config.toml
n_layer = 8
n_head = 4
head_dim = 32
d_mlp = 256
norm = "layernorm"
norm_place = "pre"
positions = "rope"
rope_fraction = 0.5
init = "uniform"
init_std_down = 0.0
decay_shape = "linear"
train_tokens = 105500000
Each number is 128 + 24 x the weight over its row's rms, rounded and kept within 0 to 255. Layers, rows and columns count from 0. Numbers have three digits each. The size before them is the row's rms in percent of the matrix's.

# up: layer 2 MLP up, 256x64, rms 0.291, rows 78-177, columns 0-63
# down: layer 2 MLP down (transposed), 256x64, rms 0.126, rows 78-177, columns 0-63
up78 094:156127080105130130137104143119120141120081146167188146130113162085155139121124106126122133111079152114105128117098070112146094149154131117103104121147158113114146122121114103148102138099139170
down78 092:108124152145126121102182110132107124147141103094115106132126115158088160116110086124137118126160133187147112153114169143103160117114121118197120142124119141120124117120156149114148089158111083
up79 122:127161123179141149120176138155148091104095085121123080116115115131093074152148127158078142125135153150150141105133133150141129133092095150116150124164118133128166133135146149155152137152139118
down79 108:130153138101118108085130109114136106145102140121123121123142104147095115139111133137170081145082112178135146154126112129132138175161126065156161082148117086129114140121132159131119119147153159
up80 099:087099145110123117157114153163107110124119108115059090119118155136119118134126182116135129115136130119108107129137128111147162094093136131175132131114214131154141106133138139111149152148131125
down80 094:170129124106113133085134123086148148124138115139169128157124131132110157118124143160141188110147124116133150084126130133131074199140115164121088106156096135107129150136139111137110100103111117
up81 102:112152131089163110140115108115147134104123102111116077157180142109146146122151137117137081128149115136173135126165120156156166085121104095126115145133173134158107156122120137090135166094130122
down81 099:158144117154079153079119121096109101168118141151148133160115161142108144127093081167169143132126115133101162136093113105144093116115101131160132153154177133106134132108133130139128139114092113
up82 106:158153162176120130110088139140156107127143135140154137084091158118145152123146131145099092099142109130148122136121123131164086190109109141093148146116117154122120145160162101159134125126174117
down82 100:103117117071155135147121111105078136149092148134122163154166152104103132115110135097141154156123156154135145129119117122075149121156167091139144127151127112112141150091111141097132144158082146
up83 105:109111117104116161092149100157091123170149153105143176132163138122159167113176115121145110098106122136094123136121143094141143146133178132137093161109131110114143123152112145156122183148127126
down83 111:141151124127152120173129179100160142104097118155108120104108120119104079155118128125121138116173125147153130133137105185100142107134083139130161087136120172118099136106130125113157078115142126
up84 084:159156102170166146164130116143132148121116143103109123128114131195122152103086122126120138162168132114122128106137147079126108115159124079084100089131114132137117129133089129084113103124139120
down84 091:093130142107101125086145145150112095113123124143130084129115135091120091169123147102156087107106133148120131153121109127180150130093142169170139164158147120117159103113144116146131163122163095
up85 076:116135106087086158152158147116131157121132151106168145093137138120099111096092118150080123090133138124117122175102165098144146115071105135131116112122132094101119112124125098152143128119162097
down85 089:152103138127112102080093104119126152121118127109144103149085112124108080142149162116135109138107155128099137123152171115118109149141164097155093163113157174156141173146099147126102116136130158
up86 106:117148126140090123112100099127132145159150104133114140121119145139086109111110127121130163145150100125142121120146110160101118101125108102130164131121078200185137123175088119116096111169131127
down86 094:164108092125168157122186144124110120070133139153146105146137123110168122135113127110143111145113132122137147124114135061162149124113145162145096091162166128073131110109147126124115119124120124
up87 090:134097153089165133146123144080126120089130072148134147166125151129147139150155133153137121112101120141115080119115123158152125148115111125158114118161075095113133138167130128109162102133084097
down87 098:136126120091149150101131130119119083081139140139130137091129097136139114159121142115150084131144107146116129135116116156172174110040153136144102158114125125137142118158129130156126148180117133
up88 104:082143143112142120132059120120126112129170126140143124124137102135096120124150105121139140165170130148151133149166091107104094173143163132123132125159107121156141106108093192126111148146147143
down88 087:117112167172132115170137129120101153134140113142092105125112178112169107097122161138121112071104151137134165108135120139162099114140111114118133123104135131133176141142151103143114151089135072
up89 111:143115124110128126126161127109131136104135098132093142139084170131165115117116107141125141110112131098118187098144092114132089165148117139125132112148116142141146067147131074133173160098094108
down89 109:134139163096119126127166153100117169141073129112099105171116152102073143114145157120112174178129107108124151120105118166087138126153135141148112138126127136126123124121126130089148088160106139
up90 099:153097131101150187104144131134138148079134118130128121114092153191135150103150153161122131122140119138108127159148107136085196163140143123154103146108150113116140110111107114102136126143126094
down90 104:143155106127126127148116140143125106148161101115128115170131087101141087138125152135141168122127127160172115093106156123167062087123092154157117133178112143133111111136133117135096136107104154
up91 085:127144100137128127152178163134149120109121115167106120101114131106107093073147116158147114135114148080163130103139120133117135082114172062140156133141136135109126117180110122103128140146121109
down91 082:154139116152144091084087130121117125130113134111146097151155165124152160092093091132162115155124130120148099151127164131164100116169125121131098160139117085131126104139134147136090084138169104
up92 090:172120112117089107180141164136126138169112145120105156108135116177089133139096138121101124124135078142127132124160128106106109126160119132138091100143136065161146140109091134141151157123112116
down92 098:115098132099126124090147089089082154106140140149131106152099116106139114088131163116133121125125108135123139115166160134150172156113113124094125177164172129111137115109091133129109159157174134
up93 091:129122141102130102134109120112145120099142124178166138106149132095097141122133152103114080116138150191131117162102102108132147098144086100110093143120140133110121153076148167134105117152166135
down93 084:126126131124100104090128132125133109134112125139145167170090148111133119132086108124137087147116126120161093134098107122130128142148121150216127145190129122137151110123096128116180118147132156
up94 087:118114146110089114125132147140088120160147145145132107098138155147137131133155083088086152144122154095168121170163151113163146107110085094105147140136128132130110118153116152111114131061141116
down94 089:131142133156117126117113129094133169091100114077159091131134125106164134110112131127139141140133112105127122140152114136171112180141156163115082135143132157120115142151096084125116127064169143
up95 100:086136083092138135150110141176174098105116127125128110105181091106133138125129129105150091150121077121143155148101140163134118140128140098113101134100135104106140175133130118123152109115147087
down95 101:100093157164095150121158154122182150100129139120109130134075137140113136145093082115143136115132144135174114131146111089112146124146106128131156145176124150074148081116112124157124118116127135
up96 090:122106132173127144150149161125159151089160124123122101150137141147155099168137097085104170100131146150147122119118167144138122142085132155095123093138136077119085146127142116172108113127112142
down96 088:122065156152125119122141121097098147122175121119117108124115133158145108135132067116154106136126120181148124130167146127137157161084151117098156140138107100109100151131117095115111134178129149
up97 088:135135118088142146121166114136111140116150131115097121129128128174157083127135152119111125115138159099126128175130158156108136132143189098095149055118146138065129147127100136148133125135130135
down97 083:100093122163125065112067136118137122121118109090144118142152157132133142138146136133147137117118160118143129154111146090147113108132124120151144151138128171103121090126146136138136195096110183
up98 094:125175121115092125096112108120142137053169141084135108120138138129081122123156107140131163189130154129136140134127127157136116109100130136111162147119095112090139117141101110097149154112154136
down98 094:115098096127144120148116139091106117146112086144090184122109159149144149143085126115142135118116078094109119143151137134141164163129116137163122135114155145154091106096160120152123169147088135
up99 085:109124163063133147120085097115166105118123149136145126070147133135123110130145131199162131158129143133123152130087159113141105108098152106121128104137117104144101111146134146152086139119109120
down99 089:078139166136156154125128095113097127086146125108094105106131107127161135148100119092140089135106131122100121148143129122151137174138129109149136161145113149100161116184146133136162105168088112
up100 103:133123109134133149154172119115106125108102115150109125149117156116158173155164111134132070130166093107140111085133171123110123118107135150123080120154117133093108163176154108154141149109127111
down100 100:150137124157135099107103131153144136112144116131132135131124187114121102158090092143158130140106123147165128164110110120116142135133115139155144185092141112130076117125096131085080088155155153
up101 098:103118130132141109118106130122091114147174095127163089128147110127101088155157146125157162137157135130152136081134086129134137099152139101098167161147126159127132105139135178089080117143129130
down101 087:139094142127123137126147123110079099096142122155081125111109133156136167162126129104085111139107141153169156104130140122144105102116156125142147129133147129131156123130168156131069164138136063
up102 107:129147123117122130106139114109121146090151164093138156166148113111126150117148062113156155113131130101104142157137105134098079146095120155134120166178108097072145112124123122111131138131154159
down102 107:099152118156118124141112143113133135136164043103117119102135132169127173133103110102158123135143169116114159103119179120138119137114132109106147147148126157143131138141138087149093094147113089
up103 104:118157134106141123169109099126135134109133147112105128121126075125112083161136139084112099143142140154127115110188167079133126131122110164143166119160107139151164123134134127110139114074163112
down103 117:152103154135137143156119118137111107118136082102111116133159110141154158090139111162129109103127078132133162104131164167085112143122147110111113135119143116094072179152153170115157117136120128
up104 085:140142108102097129164107123111141115108141140126156114111141095151159168099074134098116117169164109148088105150136111142082101130100131135118140117103105123138116158111141104147145071095099100
down104 092:126121117133108097084146098158109174153127115091115124122130123113072103162127134110136107111117138117185115101139180108152148148165148126127110162115166125112129125120122131105114193149133147
up105 089:110140157163103134123109164109178090112119121149144117146161137172135140143134159148170152114138165160110097137097095141145146121134107133125152114109091157120146171118097068135125148107108121
down105 100:151099195132098116165083091133115056148153119137130115126154109152150129124155122160071140131163122102145133100120148130110117109128174120143146111118152118150101131149098115124124129132138141
up106 094:084168143120105151179115114152169062103094131110123136150131136122128127122097144105153121153106111149141116101074127106141106077118137119132113101106134082119139118110147121105142131163155138
down106 097:160110094107155122103148125090096153126140094104153138136107159151145111148122112151125124121101113085154102129129123141186160152112144124136128105175131143115126133145116136105081072149178131
up107 104:129158153160114153166131148127136117104171131106109133129128096168108168171171051143086109111127180125138123135115139125140132116144118146115136116145133086095142128136149151145096123154116142
down107 103:140110192126160143108136089120127133120152143125138131138098121171114150109128126172115101144140154099144087135121141087117152130159125108097104187122150098120082162105113145145109119140088130
up108 088:156153090132175142153114147156134129139147091154113118093153132139140126144128076139151107089095132102115135111124100119097123133101154129106136151159136098146162088111079163102126152144109087
down108 094:134115172166117098127103100099109144124138168120170134136132128094100129107144124108090111079128127132131116156115156142146133137143146163119106135155134120106148166071092123189089114145133142
up109 107:152156104122165192141141190139121148118077118127142173121070123143122096133112113131160132159115138127118142131109143149147087137140121145116129106093079124116137151169127135145098126117133119
down109 092:132110121156136152111127091115072151088139136096128084137108145111117117134075095114143093155116128108135148095127129137154155159146152119173157136116136126133123118137112190163112149129176121
up110 111:143159091124073144127127107118161133105153152105160136166114149121111114150137116156106138131125165129114113138134100114128136131099159069136175097144105077149163145146128128103132116088164149
down110 101:136122101128088151134148059135136131095132141107146116119136164123108168113131124146113108129144103135113145121186182136105129122121150124165078168125117089133090113134171100146128147154132119
up111 089:116132123145118122078073186119139110152130119116132161138110122083109107141155112107149136148156166124140106096079118180135082114094090138118137144124128131085149115135121138155122152117132115
down111 094:127108125134167152148158106156102139099185150120132138107110159133164130102112093143126044136102129089127131095156120122126180150115154137162109135111137130117119141148107129103122093126138119
up112 110:173156098133113113093166120124141122116155169145147141159100104129131125093154149173127156132102164133112126145130124144107090142064105108124136107101091140101114153126117106119102136151162092
down112 111:097102113151132084127130147125101159140125126145131153098173136142133145159119131103087097125130130156130163119165108157069129119143061149157089151147108125123139112089161118140123158122127148
up113 099:123135108153119123103140124101119076136155113113081123108128149137146060147110122129151129102125145151135104124112127155104143153103122147096173129102097119117116156141128176115096114183086151
down113 086:109131113128147120086169121106104114135143147121112102156138139168136170140133106115177088156104126147139109137122139133193132151109111118140085093147115107105119151092132133137143066138163120
up114 114:157133122153115150181101140122099140093185132141135091128120106109125148085117125126113088122116151109122141135097101114142109092132101100117153139128176073144136136126129135133128163104188143
down114 109:115109106114120185094149120126114124133145131141127130172136149176148110136100104138160084127097135119126109122138138078104142215136123161139105139110135119111115146163122104140094142139098125
up115 123:110068100132111149123174129137157131116125075159143133143124117107141156131122134123104131127138120131148146152118137168118141141089136102121099065159106101092141129100178161160125153148156131
down115 111:131141113159126153152096144124071130135109082111098169134125155119116154186071130127165136133109100146112117160124112136156117155133115105137139177125092128106126119118129112135113131182142101
up116 101:185115117125137155132109109130140137133130105176142101116081083123126157110088146123131146103085168144133099136140119146116116154141101138091125158120120137169157139130158082117101128131074142
down116 089:097157123144133095070134147159128121147124180076118149104136110120126129170133100078121112114135116089105137139129139119117176134124143135169136137120089137140164134129103144143127145145173084
up117 113:173080176110131088146128143109151137098129109138130111138060136124118151141158123135131121166150133121098129124172112158121143114104096106129116129158157136152078107122120141133092135140171154
down117 105:090158150139135166086153083131113103150102155177140137113160124127102086143134145150105184146155121123118151103116101107148140132147136122120153171116092097129149101126106110126120122097097151
up118 099:147085117115150122123158139117163124125097088172112101122095127137135178145115151128134093100177126107122095111132129113153135129155080139124159101164131119140150150170152141156138090140105094
down118 097:107144129128126132124061133144123105120112158060144112108162126157123107130138111147155169086133119136153114135088156142145118170107127113185138149132089122114147137104098104110117133141158153
up119 100:128131123178164089091192118125143098134116091148146125107122125143128131152143135144146132097152110086126128133136127166121110121129114100072088080157155144135135152141117123148119144136095082
down119 096:088133183119089125132107085134107138136143145101102147139160165111144144119129122116161118128084145138132140127128143098171181127142133120180183149106144097147141122080109117114124119123111112
up120 110:158157145131148165190102110121119150145155123143112127134134104114148129145173117160164096084122131112164131156124135150131138117149152096095132067151144092105135130131101171145116118137134092
down120 105:158173125147090158107126117109111166116118150129113089126126157112124114114111057120180126100127135133136110149121167135153155136129128126092117127192119120078152092144130144134102136147125117
up121 107:163130108100162123152134115098113119170167080107133165123121120117152138141119083130110117113113113131145155156135140147110115168118156062115150130152133121100083106141127131133103155183151134
down121 100:147145129120114146105150129160119111143123141167130126116101132088070126060135114083099151147137133127165152099101168103124142119112128126131104121090143162078128144157111156164150126144143145
up122 093:109177105148162165077113141129124102132179146106097118087142118107154103171150112154096102115161156111104155140151102123112120090120105135128109128147133134131126067126128131123113139132111097
down122 092:116072123126153128077148136099135175160138130128164132123102094141106118117100130124151110153101154124138122121137121158185183139161157115132123092095136113100168113114131123125142089143138103
up123 073:125154126160118150148127152136158156163124142117139123120134119141104114138127108116139113154144125151113116110088119176123097131142155129078126060112070117132096152151172090140096111149142089
down123 082:120077150152121145090174119137056122153114152110112094115151163101154125136128122144147127148103134091147121112098114128146183108136148154109140124153143149136139070158128120118124156113118123
up124 095:101152142147142199105127112133146124108134107136116174125124134182088129142162103155155124130151072128146129126121088126116165103131142120133109109122110092172164110142122089143127117107124154
down124 089:121132123148141163089107131113064116175162125146109139148102120142132106120118102108120089115102125102124131137127117131128155130127120186100129140170192112117166127121115103176107110152152133
up125 096:098086152089138150137168155162119122160133123125134158163134103185097135149156114144127162130163133107138080142152140092165116127111160107149094132101130141129147124129123124098119133174125095
down125 092:183124109135116159088126175120157117130139152139163089111156108133180139103097109139117107162098132140165118132128161097115133114095119118117134101124108119152139133156181121081121119124148096
up126 085:143159123109094131087125141114149128114113153163136106192152140121134152116142132134165146151092115116138103127132132101133110145167095195122147144116078117177114130148133119115168144100105126
down126 084:109113128100130133144144134172158126104129115141139152099107120144118132148146148120103060139116097143148137104126126165082129121103198089100099098130156157139129098127140143142133139185134136
up127 104:166143127106144150137145100169115165107127142114101132138094107110103094153130106146174138112169155185114116144155111104124135118118102156145108138138135135157157172107092107089123106158122158
down127 092:113140102104115149058117138147123110099126167100122118137133145101129134136094127139153160163134141133156112116135164147142113129140141153142112144083164110154115118079115110130130082196152132
up128 096:105167169148116117125166116135094104118144130107116095134108120128130097118156149123152156116108168139139143133125104102167118120146124178142187139131091121112129119159113123095195162135099138
down128 101:169064124129152121121117123114103145114108128130144146134099168136103165141112126129133099100126136149121128131116138110124174139145108130138108109151084104106086168078152186122133137168163133
up129 111:129120138111161112116155138125140143139119111177089113114111159121110136172158125108158168123128110082126150109146093141149115100111088059129133126130109137106141159172104118139180125102146120
down129 125:083126114102135127188125140161114126120079130157087122117162132165112131120162150078127148109135148097102137145102190111141131093082123110150145130126166130159104146138134125111145130118124133
up130 089:099151125106114137118134118176104167160108126131108148137149116131126105112105095140160083153129141187090094116102105134113176116119105126098132165127097115106136152114119112094128089092140156
down130 100:135093120133127124122140130043141105114153146122108107127102137114115103166081152136101154135133131082148133144159133170125114130115171140157157080137138130130117082118131170137140116159139122
up131 092:149119155128144125084076087162122118110172122102101127098118130105130087086120096119132196138126124134136118081157129163118131112132106124106108124106151176127112128133103157125114116144151156
down131 089:126120080126114160146164135113118119152069125167140113133095121145130148134081152116138095103107170118118181151128132076153145148107161120139104163139126110101155126161131101131106146104136117
up132 124:083135101123131102106134185100078090147126112178149113143131122128146106128137115092120166158114177113096134110146148130134124142148098125096170097117133113130133129127135153124095149162106089
down132 126:133125134133121106158115161127112100098137126095103088122104117124136098186135102137097107155085109137194139115135113127126119158112148144130165176137127144150135154142074124121112098140159156
up133 100:125141132160153137149156151101104137098106129113183115114170097130141127137145148136117116129148126153125126154125122179131145148143146141081123133157146145057159128129155081150087157159146146
down133 093:125132121124086152103119103107140132197162134139101168150125182105089157125123168156114129149101113087114129128136156124106118103138102131162122137105099110185136117149127134120153132101106112
up134 097:107094138082116109122124089138114131162084094148128168143129142186151126085148099146104096130172137139149134125158148145132099152142158099140129121114103137158086139110137103110156110114107106
down134 094:123081081145110125125166082119102103113114151132144116160106160108147146102125135184133067151110116121120155138130142132146115119124161126114106195151132117139153094131105112140151130147159124
up135 094:163132164122095111114140114118151110187100092121130112121106110109154143145165126103128099097173102154097146137125126136143093113124150153124140158115176124126131169162155133165073111127116131
down135 102:122126129118153149135139176129124123103105126126113111108179158182132116128117127137119145136087149123132154133119107190118067147101146142127083158120101140134149134116093127084159142100096104
up136 109:124188131119082151119143174109114102109158142147116084109148133132162147123109099134137173126116175147142114146119101104132093128163093130100174132129103135143128158154112177137125121127104129
down136 097:135155124135087148135129161137111168145138112073091090144101127125114106156145117138103108147096126101189121094141143164116136144130115124127132152133148133144084129163099084143088124168143126
up137 115:087117152101118104130101108119121153111134114101117170105117154102076131152156123120128168133134071119171108118152095159146155138113120113143159173133109085120145100108120124103157109109135158
down137 123:157150120108131127113085132084108136149171150090151129109145137152111118143146160104112107160126134140123137156124091117090114148107140139149151069162169096124168083100121148122139089127137124
up138 131:179128152074146156149113083143115169155138105118134124144095085115100097121120131133138134056141121148171104150164180139106125115155126093130131121104132154124133141144113138144123128125123137
down138 129:143128127094106146153131086127100119121117136122181129151156123107137125092167112136162169110135108088180158157173130112108120107150130114150072104111158108126145128124116150097118146091146127
up139 079:147128146176139156148116111116142147155098106087065146165157167140119087135100148157136159127134086086106114167108148119105112118110134123149100114123142140120131132100118087094131143151114124
down139 082:137193109103127085093149145121098128100147110147124099124143096113105112132115115106138133137153173146158121085112127135151093127146125088156072147134159130149177119117157133146135132136139091
up140 145:130136115110129118126119167096113142102133115181154113140150145126122122138124156114132206144134179142104088131130077145126115156152095150117160138084124102109158119115086132147150097128116120
down140 130:141127094094094151114104114125056132159124102166128140171163132123129119127153106123108122149106186157160111084130147144118149126127146120112203126133127134123114106138105122128116105126121154
up141 087:161155081089127147124124125153141138151087099112117144113100107144128116127114094098154111131143140125087147138098092143109114097094179112128121094099131139160131098086173103166132121150126114
down141 089:111106180136130120097112151101112146076165162127121088122139145137163110132066149095137088163099133122143086151126128154126149148140113126130132121144123134150146116176103125137142113148145083
up142 098:144134117108098139124101180162108092111154111134106101103141113089104109159128094113136117150156178117082100082137138110112124131095133098107144166134157150158145138104145157136116150131166123
down142 122:103088145157115101132144155098117097121134097146092124116088091127151148175160134096090135101140137136147178126165100154135092103138137139165146128133128136171147108151122131123127121151099087
up143 110:158122123149157162138105114146117148118161139117167148112114179136155114141131156166099091103123127137142093129126098149103107180146137126095190134100154145131143112126098141135143120135183147
down143 103:106126142084133128132159157119141121135081128121106154162142114107104139128164089139172203120143150118113155167115118139123141099112148142134073119113106132119110134117137133083106163128092140
up144 086:107171126124111127142158146113133104150092122128115140105114139120111144083115138161090109128132137157093117112152120124100110146111157176130126124130109129153136085111149145110195115149069081
down144 085:166093133152111126103115118137112142114115162173140099158127146139161143100116138099144111105111130141154113128122145163178117126116137106113096177161115110149077136088089151091100140124141160
up145 100:157113138074133104134139101103114127147147172134140141140116151115131172121131058115118162145122162099096176148108119142106134164120129111096116117163122129109146152144108164094106141167125124
down145 097:120171157140109091138130103096127152154094108089159151139137087158103133162116158137108134115105118169189127119133109107142108135108129107124158092129092170116164167140134100124112122119117112
up146 102:125172151083167122119109133139110118132141142136129118156164112103161152146156111153154117151093096120104149109148131122126141145111122131126124074121154125139118187109115068107105148092175119
down146 096:148132178183104094107154128161138159102104146085114107119120116116153071123117122108129100171143110148148108152113115141128146104149094144108113176144089148139138154149134113160106112131115131
up147 105:159133128131095189161167107161136133103112114087136118132122141157085138114129124147109124101140196114132132092176130099138137112127148137084141127129125133156175146176137130135111122129149132
down147 113:094100172130130133105120146138136093118060117091121119151153117124149148111133118094098130136153156148098155110125096110139161121097109142130121108122126144138156164095179170124130127165172110
up148 083:132135142121176104140165107191138136098129104110099120117091080134161114133151132081150120121142157119091111163130099123133142106121138154147117084147176120095147134101136090143153121114133126
down148 098:121149135132117097077075112136113124136132129125163092115129150177148126142154134130147135143098125155181150135139134089082088170138107158116126141091071153111143114133136139137131116138095136
up149 103:164148141140108159153153161166154134116123139180126142109119124163131136124128124160092094107118165123152131138154109139090084158139110112118151112117137124142144102139133186093134095115144070
down149 088:129097139123100150112183148146107156130111128134115141158166087143116092105137119160120129119119136122104131121127137167151137122135150099157028156132136102142120143113126145101123132119166095
up150 121:148129148131126172081167128134164114117135145147147190131111108095132123119162133140147086130135128173138137088154137095147151101133091157114104134165107114131093101156148118136078135135143121
down150 114:097123086122164101108090089136116139111113107095153147166145086177140103107129133161164109142124123134127137136145115117158149112145124117153161136151169124103131126115114114107125172092186113
up151 106:165144143106151152141119142132112115148165168154123105180101166136140127120162108113120130143114150091174145181149151142105095113104101133137144102145114142125090127128091160110140131136181112
down151 105:110134115156151167145138150116107098125146098109139134112101161106107139124117152108173131108144139170145108136148077138146109134128147087133088153062148156126130113109185100108143148142127111
up152 092:113133104116158108129101124130138105099109149153061120104137161151158109118117111106150134114107136092144061140113135120131109089131101148118095142130124142174112117139093133121114130068121168
down152 102:100090134140126144098149130167136127109162137131148159074146107149142117113138152127128097132060117114136137108142144104120129143105132145177129131083133139106155153093162121120179117129074125
up153 123:142142128147127153163123141129098130110173124105109119115113066104159090155099147138096103117166126147117120119129167115121121084140114123114181122147171078108140127139137131179146135110152117
down153 138:105131078121123187127154097122109114113161117143130160112161153141111106117108101118145106126144121137194135054155163157112156143111162119126109134152137135142105119148103119120106118138118101
up154 087:138136140140108137139137094109134052126158142133131097115131143119116129151096117149107110099151113156097063142140153103161111133142150182088135113117120138100133152159140124144141179120132097
down154 102:132086140130157095113177141100146155131120105101113109147131149127076149122115114111135143082108115109141124163105091170121181105131146146158106126157141136105148130120103173098109112144139164
up155 107:088182107110169120112147132141158117167180141156135097079097081127107090098127125127145136144137126123134139151148069121109092123105146134133137153119147124141161109135097158111110121142124120
down155 091:140082131116119159114122104092137155118083140144157120147135168108153137172088113103136119186120155115121108075126145154141178148141093111128120104145121096121127134122131102143133092118168130
up156 077:088131137137188113128139136137127105092113176152134094169145176124111097084147110142175162085101099105122128148127148135157109148106118139099103123117104116125131118145101108117127140124101096
down156 086:087115122189174125135159143137100100122123113099133114111099131127107178142132130117134105112126098119133056126114118116156162153156163109158087153145108133136146101122118132131131147122119176
up157 095:105097117152129106127185171190102062159146105143168150110162109143127118113121118132160144111117113147123130134101117156135101134118144125138108161140136157126141149131141121171147149150113169
down157 091:170141157108124148130122111091178153127104146131115095145082144111147172121134136124111099151123156125125130137157151112083156114133110087136149086126111130115166110148093148085137094125168146
up158 113:119160122112164137090127166128120125118115114154145139117150112157143144138105153117160197126146155103081099140128113113147096163167156122101153103109109146095177134150124114109124096139115095
down158 108:132138151046113168112122119139102116136139109180111119104154144157119085136140137095135125135125164126170146124125128112124159091132093131122162180131122112148139120108106107111126176137106105
up159 095:127117105123184105121114136105144113142182099148112075143102128139112147123140169129115154153132151088134139143103107188099108132132148105136113087122105112145145140129122181128132121171161137
down159 089:110147148116135114149141140158125163142089122113135096112147119099157108150145132122172102091110129120119135102116143105214142116136113146088139113088170156112109092125156107160149116113127141
up160 101:140086119127131105127164127149115153175120114104150148148122134133096151145151124155160184151142138100093093143103114159119130130126167143170092160146123097165128111130118136133162132169101165
down160 103:130193151143146159116105137107154098110135163163135100127150125144178149124164130098121077111114124132144144122140169099104131118118080113073155122101142156131121132137133101116087128120121116
up161 106:129125148123130166148131103116132137140166099150114144116114112104124135105141113135154065137117120155147151127155116180064155132088088150151138130142162147149087132094161123107119105092115144
down161 097:106143129130155116114195125130117091082129156135111090163114132116143116146099153128126168140169120101115130133085143086150139158178134075146118155119144123136156126141099112126107117110153105
up162 093:158148105083111141143114105096145148145148145135156118087090124165133147136127108114112179137112116167097153148141105122129164160118124123093155135085132135117166148177103132135158102122085122
down162 089:153120106136127134128142118095073181122160105118154113115150094120158132118076135103120127111147116140196143092148154097130139119140146087150103156110096133129148108139103135121121161162153129
up163 086:150099109115157179126137134139144181142116107112156104128149133106148082136132137137081110114122127127138137067121136154116133181154126071116117126101116135160120162132092122099104119112112097
down163 083:124146105154142099089123109136062124131143161091132114162103107167145172145082116116145104147121144141129106160157147120132148101079125100128149131128095147113180108150129115153118145125157120
up164 108:118176145132125104123105124147161110098162120096101093116135127132057130125125100104144178163191155143145177120122141120117156104139152138112153129136126135149144090095109137137115116113123129
down164 104:102082094139114155180148162131087153136116136143135144120153097095158134159117169100121116133098111147154089123137097141170096123098103106133098132102084144139121122141122118115143143145173140
up165 084:098094154087126124126113124109124147135115113108167182132166156120172114115164145103137125093098118097158137191145112136134132124096140055118129142155155130125113126118132122135148128149122097
down165 082:138106140174105155123104151129133136177125126104139096102079124123117149124109129151162134174119169149118126100155129076137124113127131130123111170102149142148155124169125143116129067107105093
up166 092:153203119132113128129130082108156157129160129115108157116099145150136127114128084178134130146149133108128148124140162121123127071134138116132102093142097115073122132117121090158125164135110110
down166 096:132112099119158098112138190132052137107154092169158115096113127132158159133108130107130103166093121108127106120147119123175149123112133148156145142143141151152146099102128124138084116131127129
up167 105:161163119113115152110133121129162132126114134094141161115080112144144095145112102116085136118147125155144165117177104139121118107105128175104182105136126100101135127110112065113132147147141096
down167 106:140132116116148118076121107132090168160143138130175119120140151186163134104135125117155132119081122106147098187131116091173125152130103131130123135126087142084163117122108098121123136122117133
up168 086:105115118117112130107129105129139153104121097138104093136126150150104088151151143200136163137099108138150107134157125184116091138124142117072132126128137129097096154093108091140167147120124138
down168 090:145130070126170117139129134113089120144157079092125122113146132114138125168121110128138142097098131111091127144181113091124130156149131155122083164154145118144122145093176126157100157143128126
up169 095:128074118093125144095133148126102137101141114130166152176148146135079150134129141183147125120127141101103111139137132143146137152155167116133123153107100098080116137147137069145120164145118149
down169 095:162127140137164148148150105157116115114177148146108112113162081109125111137085160102139098119160082080162166131161121119097123083127131137120133138162108127135115149103157122145107138103108126
up170 096:139160083107120135139128145136115113115109134143140101111182124151138129144139181148138149124112141113114122168135135127173134162175136136136147084107110125129153158129091112110130128094046123
down170 099:107148143173132132095101091136168111154142101109108141134140140126149148145106149133104139140126142130158111103145106115172154133163115091150152188109064120087119131131093093120127129144101122
up171 099:165128140167143151167161113152129121180136102148104139095125109139122134104126129156107108073138114147152128119145108109099185100097147118148145153143108139180114127120092127122085127163125131
down171 098:130145103128102106094086158083149134093137141136129113139142134116119157127108114152087133115129151135114131120127131152174170149131103165118074119093111176091117143138129120141152154136188105
up172 100:140099118177087118151118159100147140133106139117142142143081122165114095110116132142118153163118147121126116155130144105103118154123068109142125151131095139154142104093140166098118133157090180
down172 102:078148115105140091124125155113114142118140181121110120131118142114162080145168142119150114120145112097110154091151148116199115147125147108135111103084112108128143135142136118165145140123156085
up173 098:143134152167097103139187174146136149150079132150093132100085142134107091144119136101118153123143110128105088119127126133142137094133133151117175144161148145120137104121125140134162103130073145
down173 102:130114129125138122138074098118133145115174166119143114121148168110114131069182151129148121141125137123154149100138118168111114125097150076136119139120081121106131142140108125097103167149175132
up174 088:118106091135094088129099129165099122149101135127110117110107118159105153126157115071126128143109101090096162152097103152091135141120145156085099101127135107114149165137114128112111179123115123
down174 091:149115136132144132088164110078133176108153145111126131126141145106140124089138139130126117130105141142150125059141118148113137128146087179120125144161153093109161139119120128160084129131069134
up175 093:128144157143076112142157149134156132117127125093121156138090119118080079140154129109139164121156150149127119111115131170184082137099167117117167178113110122104136120126125128112121097138126113
down175 093:145095157122155121122125148100150135124083094128107167176118197145147118115133163107147090123116153127101099170148142097151146134105147121129123099114099115137097153103130125145102090162127128
up176 108:169112101115137090122148128122115156099094117145123141104096166141123134131141123200116165131115146103143117122136132147112115133143081117134145103114101172160107151135119089128181106078128133
down176 119:126127130105129131138138142162117117137096135177094124091137179122165143080177093156150110113081117138116159113138124132122118160122108127131102114137114145178155145113108125114140150139115063
up177 115:119162153118154150118151071170118159154197154132103126107118078104098133084160145168133105114137130155127140111150130116130121130064141129134127165154132123119112137111145132118106126122133120
down177 112:085117127157128095147164101112113105119079124111131137149093111103162128136139147148132143126138152115096107119094119130138117196151124116141112109080158116171158119168128106149119134125132184